From a checkpoint of a small transformer trained on Wikipedia: LayerNorm before each block.
Each number is 128 + 32 x the weight over its row's rms, rounded and kept within 0 to 255. Layers, rows and columns count from 0. Numbers have three digits each. The size before them is the row's rms in percent of the matrix's.

# layer 9 attention output (transposed), 64x96, rms 0.187, rows 29-31,61-63, columns 0-47
101:137102091151144129132112146117160129100110185118135089165123136108093075196150101152168137053130158182218154104126138086122130115092114092084094
098:144112164132150123149143136167122131134149183109160126113117164113153098146113127175097082082131094142142046107139202115146132184119109100075178
091:128130124146162094179112176158174064101142118152130124133154110107191187108160108122108136145175146160076122164098143161096073111115166136109122
089:096184103162106167152107130142109115106123189083113156142126123221148137089097121163132110140157099148087048191121144145115186123184128160162206
111:121123139128137169103166107092150062138102074108122093108121148104118130137099142107174080172142189119098122110169112098084110102116088102157102
103:090139119084159114130120196167140182126149110165100134180067108154089048193099203115089116089112159106177110144166140161114107167115138136125128
# layer 9 attention value, 32x96, rms 0.198, rows 30-31, columns 0-47
112:101144153092114144170160130078160046130166115122154088115100103119223138120179137148146139122101160139098118124157125146135152102159138115137120
095:165088146153129140111113107131153040117138101098170120159133127077141140118165134128151141131138161149163147124147175064192184135117167185082116
# layer 9 MLP up, 256x96, rms 0.203, rows 0-61, columns 0-47
104:064067082123107104098105185136143121147124095168142141104167121089109113119133060157177117089165149115127172130145167119104118109141076178112116
102:093092141165157125152139121111152135195173098166164136129168159075090068098189148127178197114082103132175183196125160136113116157134118142163116
092:094079163136128095188191102126150131097136098132144129126162147171155096111128167123150091214123110103175132134107106136097172112191191129130111
100:134158171120086080113097093118140093185171107123113132174126186153143134098128107143101140191062118093170122069108122144202137118113129120090093
092:095145162118061136140107130144168116145114075089195122117123080123118121062108154111113181102123107177111114084132075175150143109175138163172142
106:097167140122081184145127133081052091162112090056137141139159099094130069076141108153119143160130139084111093125174108100104112131154169149149117
092:136132099140131139121172080098129138171108116203141124088080123140089158118154185146154157154107112081101165139136084103150179164099146153049158
087:136118141153110159115091174175134103110135095149100186112111083140110189093063099137095113198111142112151163181111170159101111064112152121173108
100:185141142095154154069142097171134150103086084147153153106106148126126185173152111113131106113143107131125105147197108100132154159121151131125162
101:130140116121106147156152140093074176058140113148147088117138107111144139175131154124216100124140182133122154128160175124070116150117219158116127
092:103123151095133076142147120121135174112146147049118157099102139122158159197145192175148103086123108138179102107169149117134127138093109094120068
099:151131147099152093088100119176149191151193115136133075074070152131149152136115148158123098164136083119121081172098114170114132094187158124069195
098:158156134117073079142114064109070135169148152069137137122157102114121102093139185077107162140103153090100183113099144111080119156062130090142139
096:133156132105056133108188116134124127073131075097081178122038114164134090112110069115169128111154084104082117142156120080144131068198132145127159
099:152106110155113106086033102154080150153105114145120091143173124130150138146080097106126169178073108107125135138081135139085150172149157088151134
101:124113169154082061133132171155168122137126142156150100092128116157177108112108166128161081121144185152147151119150109096106134096152090134158129
091:148166106125078124146126144124150105093119158120122101070125113121176191121137092105110068131110162106098115089103134137109189119135163148109195
094:140086111125118102145127198107123175116162089078161151072114048099127112064115141089165132123081114138132179126133147116131090145105157036132101
099:140131147177063137142121119159209142172118208074122167134128135130130133153096100111116129149128161092089043121070169157077115168156122092164094
097:146111166148143100124112138130083148099165143178148106143081108119113078096168121132140139132071048151121116094157135125105181107147176124098144
095:161120093051147121166106188072144115119138137115091179178145097188117081089117128171144131094133162103065119100089124186112087060163186139133111
104:160125092131164145184100136157145117136135093154116106111076106063091166168166106155132142125077123159087071066104161125115133181130100109198155
103:104142150122101092157139098172181142133116180094101132116118100068144140099109083143155115160124169126094118114082150113119111057094210110110126
100:159111179117123146122160109125164132119157098083102100175122189107151138127144138132204095107122068065129213112153132126128114101179181129146148
098:113093096135076105147137062141161200174172116131144136137111150115152144083150113119144129097086136080084105069112104159147126117130106079118163
096:169114151099126141129120158143108125069125142122109138165172124158134129135137168145076158168120172135113218178141107124195137032155129147185136
104:102069147121184175143066164116129130194097135131184172137160148154152147135139125107156146151092133117099108176109167139114141093139145082155152
099:165142147130177111153148116097156165113132107104115142142169111139132143124139159138132144182133067158141080136127163184123183035097174128135125
097:146112168089161169092127201163119046134139133141188150123101099111140095152096125067162129098158134154117122106063131162167152154087140125154141
101:110131199127204103145146122140166157128144132131042151136130141111123102131107132148108122187091114149151172161139103197094139063090097122154155
099:098136121118099083114102145180123144165165143044099160171191133094185101113147127082110206106206150110101095166120190186106108141082152089165182
097:109090179136102076113184149128142076133109149116147125100111129180098111125117150131112103087133140153125140152112138085144073138124142097096153
099:139107163074167096147120149075135109107117109090150072172079124143120135105134169154123114137120178106142098071108091100155184134146141139132141
110:151174162143143100113166088121159155145105128120171071108147111114096138103140097082151213134110139077110130103089186146133123109119124133145160
095:154097149132132131126150169122140157129119122135078078137151111130077192092144056101043163164101114150049145150110135168120074152108107188142149
098:111123087083139111106146161197168103110078134157130148104088143094120140146173119179126132142093154145107108161154113102099138061117158101108102
103:137141131150093125110145133152094123075124076157093095136134151118149113107141165111108147194185092132164119160136191140117127161106098120131082
098:131169101144165124104171181154145110131134143107136056155069120190117109095111154138092076093114151138162140110084149135132150144148104149094141
103:071121139130136084124093124074110099052103148116120109108101120133132116155159075134191093157128121093143087180151111137066193142069108116099166
105:109138130115054111193129110150146089079138120078167126158142121130161149117130104172130203111078080158128112127157161125082117100152168066138076
094:069081135148155167144076158107173104173162096228079137135128158108141146088140133140174194151142169120096118073096122165094109115136122154134124
094:105158125128110115126135146151074113129169106150218070121100154168156152128119143137127133126136087088124103115088144057125129102158150158095166
114:150136040163125094127130168186127152082123174203123160147175189084143142134174178131147158119100111150123170152141043143069141102094198135114122
115:135131152131120152079161112110111099124108173141103163125129156120151132122128172113113167153085121103114142141154164151138063117147112092188108
090:140159121154137139145102159103092108145143143142125136192209094164136111134130103155131171135058142149129111115106088085079109119080124108167195
098:151160208087122146154117136152122104114142154117118063183107179141107177182095124120106167115182097130163122108089133152116114123120104072155093
093:128107175100104102118092097159126122073166125133124078174150149111065159092137121159171119155120096124154171114087103131192134102145187056134122
097:129115156177137158123109180159127118188145124158191183147094086158051093123075138138126124152153071095146110159164189172096155091122133097158127
113:194144151063078170133172159144127099078117127146137093128129071183134156162160096120157139156136189162103101099115127156132091180169148083164190
104:077124096183148108048107137152095104143156144110135167212124121113114131157107158152116162111053117124076175065073122163124115067123130095110094
096:104091131133121069109129108141179100077183103142127108173123097126066193100134158206148166126097152126119120124152141112095106108176127105154098
097:080147126107121165161140167114129168106076146118106120109069072121145121191082173123144133125149114130092086164159157104121147090129103138189107
100:128096089154071180136171109155112103105176091163087132153125112161149101137140108139115129106197085144139057182160190139122082107130107153103124
096:161072133162156106086104132119153131141140188143076095119141153105089146140122109159140143127175141146100087110141064174053159171100123117111137
105:131143166181071120150170118137092163087149128144093122146136172108149139105100201105155145124101083076193120119191078152185127164169133173129084
108:183084183079132122155071150076156143158087147178135129154146178106153185184133155154200136097105161156133108138132155127156140197147105140130182
098:142151131153097160113117147131148153103074169104188145101089094093156139140090091096111163128090080066076123116115133157123155127092166131099083
103:127115108147152098150170144144132171100179073078144137148122140144127116154134124153155115061116177168111139151116158178143125105147165147153193
096:089124160115163099148119150125122100116130190171132112135105137190144097112134084135066113086160152098151125153179155126095147143107102109105123
107:071160164121148104153180167124154096123129184094122091108108104106160190095104158165088109120148104112064160089125120173202103142126088140076191
105:094166120097085129160049153164075200143165115145132140126114132134085123140130178096088153163150122101149145123139183134184095148135096116133162
094:111069056153091181137116131136131139076155126124109168163105171084155134125134113133099129077149130162125115148182124098119176085127167152060089
# layer 9 MLP down (transposed), 256x96, rms 0.207, rows 0-61, columns 0-47
103:124163136142071133110155105171126146133171095138119139165054140102155165094163186189082085089111124155160072104114068128128137141069164116190090
099:139173177114157130110151086070147167157168102125111187118188120102113082135166104138087158120109104113173136086148175154089123105167108115131136
100:108152136124092140131061170102143119151113136117127198086122160124151129177123045084120143079089054105153063108140106125108102141103082192112121
104:126103085122104141135081111146100177081099182170087135178095075114108061102076187122087133102156102101065120151156151105173103145157166111083111
102:163190089123102137148130139109115150062138177202175120121113164113126120123124185164093091084105097041113178062132136131116169125125122125154087
105:132199125112128114161150091077175143139091111118097139107068088067134071107156133101198065131159158131126135158110118205204174079145170082156117
083:156079149121127109047120106127139096105117158056139153134118144122132106121084080149070088133115136145181089109151116186140174106132107128165155
095:151138084127099167129094161120142058160117120142081175137159151092107129165173158174102069143066152144161086163143111111107189159166087109118156
095:105141143180090138157119141152113107122141101084175129118122057097166040121119154119139159142096112130129170156089104219152118161155147124098124
099:167155116094137160136124140138146142159143086100111112132163139097123154102159085077069191180093111142119147092084125164188148114149104159162109
110:156098109110081167109148158164083133157130156176090109181114082127141117105095143070051128158166141142157165081112104110155152188188177124141061
094:200126135116174186124091138117101084168150125165086148138147101111139110127109138077138159132143109140046140090139099120086168155160136122147205
090:098126094093085107138116102188150094080045093104109167120098159137097183139118145082154156165114144162143118145158098140189135125172140129145150
103:120126149172162132130137162132143101154123132081121173173188140153098110117191157089120101118128173116139162179131192120109140187159174128129079
098:122163147143137176106137130138179103113073128231133069101184104107087135123128154178118121108122091139079184150138098111157110086154162134091101
092:100104143149156171089105138097092159117182139143125166136133097127088112136141095125153156138168065140101128125094129099141093117105152114180136
081:130094159223207112158142130124123132136119126125153104118161183108114104125099150138144127136063133089147119147102093141150086129113129122140118
086:173161138141146116105119131145183101130129145137132120147138113157157026133145179094138108161128154111167067112140125115110177066125173182122102
106:136115164203153121115159110126098099171121135130151152124199120137109161138115102137131171183068122117130149161131115142091137112161168105080144
102:070111178179085107168114124173100113138150108132069136138105170125200085177167074147163134134129074114061101114105149128056157162131162168132085
088:104159146161103059148130078179101122119106054098168144123170115059116198148114090121132145190079162120141148163122158134120158108128119108157108
094:114033186149119115133185155158090136111098139143111126092132113094117177122123150145096140138126107187127098203144105079099146092115081103144120
117:087145125150100134126106133118202094132140105082090142165154129146195108133142095149135130126119133094126124162126072120102095109106113136129192
096:116132157120103120107095103165134152096101138152101068162132137135064121142153141129096123122117158114113071120162081148199143105149074152089145
095:108163127124132103146168157092102146132139119148118150133027042115151171147123152154139092116126101071082169134121106119079158155118154127108131
087:098112109132161123087172089175108154137107136076119131167079100104163097143084089098123139113174092094089122058166140155079159146137078116127089
112:094074147134129126135125131139151196146077162155141107168136140110090160154073146133086137031096152111135194065059169149122087154105076116094136
093:127096107140109135103144195136130117115127129133121129136118165140110163160045108120112072166155111098108160110091158153113091133056128211090085
109:107133207164144095112123076103123160092161073098129080124132135182071116096115103092128096181096184151116140129122178139183118112138169107182105
099:074083154091077107081113160170097044111077088096142140155181133176104097207184132098132098125092115168138097165131160126172151136115115091144106
095:151135162112179149092102132150129141139172134140174100132103116129121143136091129074135125167072152107104170088139217082152132180143126131088174
094:141145192121139105139137112109177148157159090145094141112099125136145173101094134108118145112141108159142162132139111113140119132164077136173118
107:161123096131113145119136182093152095102108132204149129090122151098158121177074170093196083132171101094157106154156107090134115125145103085107152
120:171100143089133150121079200109150104143131146117111105079151197205162148102167122143115157133067136131176107176152170104179156135104124113127142
092:065145110102163098084174180119142112108192104146171108188163107149089091182107153170129085131148136145196112138127109142082116129180145083057124
090:218092152163128152151103077169108190136114106144135100114133126071147105159113141140185141113130107147147140164220142145164105132147096133050097
108:073182173151104142144131130146101097106105113108068144057108105121174169112146163119102129240147120144167113060109197153142149163155108108115102
092:086080119151108138128126123086136085062154142100103133130143222136175179083158137080153102145144134143126146106115158126063152093182166100123106
107:095099092166128181101145147089095196162177087106138166167118132096097131107143166109150078087188153122157136128157107176186139133102096162123155
096:106101094172170163045087126069103125175117118148140113086094141162068104085133142151106087134168156181112108152124096121148141178189127138129087
087:178111172119091160136097090125126113077121128125132131084076156178162189109157085134122141161133123145105223158098165134155137128159108123217214
098:086131079134118151112096152118158076127081113142137132122143120100087075133140163105126105183132180145100174183142114138104132171154103072131145
120:167103146164117155108093134097119197096116122093125130141088120131096077115115165171191127129083146162106092129099172141088154144118099138085135
097:173115127098112147127137083116098072201105119156111118137105122129170155106129166159130107085149109096119125112138136129123138118165114116124150
091:110207173162139149110181082144122215109090137123107059176126131070150168125129082073152101173184137151106100146101187177132103131112081120138121
103:172121098142148124157202144076149123169061116105098090119152073082175098111146151177152166120154099145120124095126128154134164148158137134164151
084:143116144135122170182188171120164178121151130183123148093113088180130111163110136181092145099118156134109118118108090132116101154147095166142173
086:164080151100137138177141117141126191052154084072144084175148127114125159124115114131185158154130061104050108142114102109122136135118122140131087
115:126074085108113130163080081162138112148153165157123193096131136056122111113111157083149069142093156104122110179134114096071110151115127100109083
113:139110094138113114162146108116170158146126128164054079144166127101146131087092142174129103126153146144082191129111107100150081097105123169067119
091:133148144142129134175078096116104151156122095153117174077073116129200091109087118083153080142118123103106158127120173153150115177147137132137131
099:106148088135140114102206181097114085124130098101115172107198130115124094141141188115143121089053147097166210077128147106105094108112149115122118
104:163148157105107147139162174078067170126142104118116087143070150095145112115094109149126108127088162101145105145109140137162159108114152190055177
097:084174083131132167134114157131159141156164106171181184111135158121159155194136136148107062142104160097079166177159138149097138104148135135127147
112:145088119144143095122150094094154162133146114197095137069073084184119166112077141112132115143096125070128105159166097129106106126088134098124106
105:160149109130158117146102103101162210088148121101146081136203170159115115093107058126202135077148095068148137133160139093132140179098121091112155
104:072132104134079101126127131151114151172142147047083094113114110112106129082187082114118121148170161116129128179169142104141124106136055181153196
100:077112130160171135133092135148135126162135114175155095125188115100120127121138105153132121129189104132149131124142218091141087111197133113085113
086:155108110178165115155161154085135120116114190134097097141078098162074146093127179082087153067142090157103125114116108119116094097097172177184086
108:115109190146141185202123113103090107121141174086152085142147113146128158127142145124145116175074189163065141163141122094124106137125188192117162
106:129123107088081176108142089119116175122173143140108143094114158112151095119146197073043158158130161060157130070117142142143120162101088111195162
104:137102194100144119138089158109127136085150142181152123093081113116090168117092135090208091089099139107112162110097184129183069162159131139157160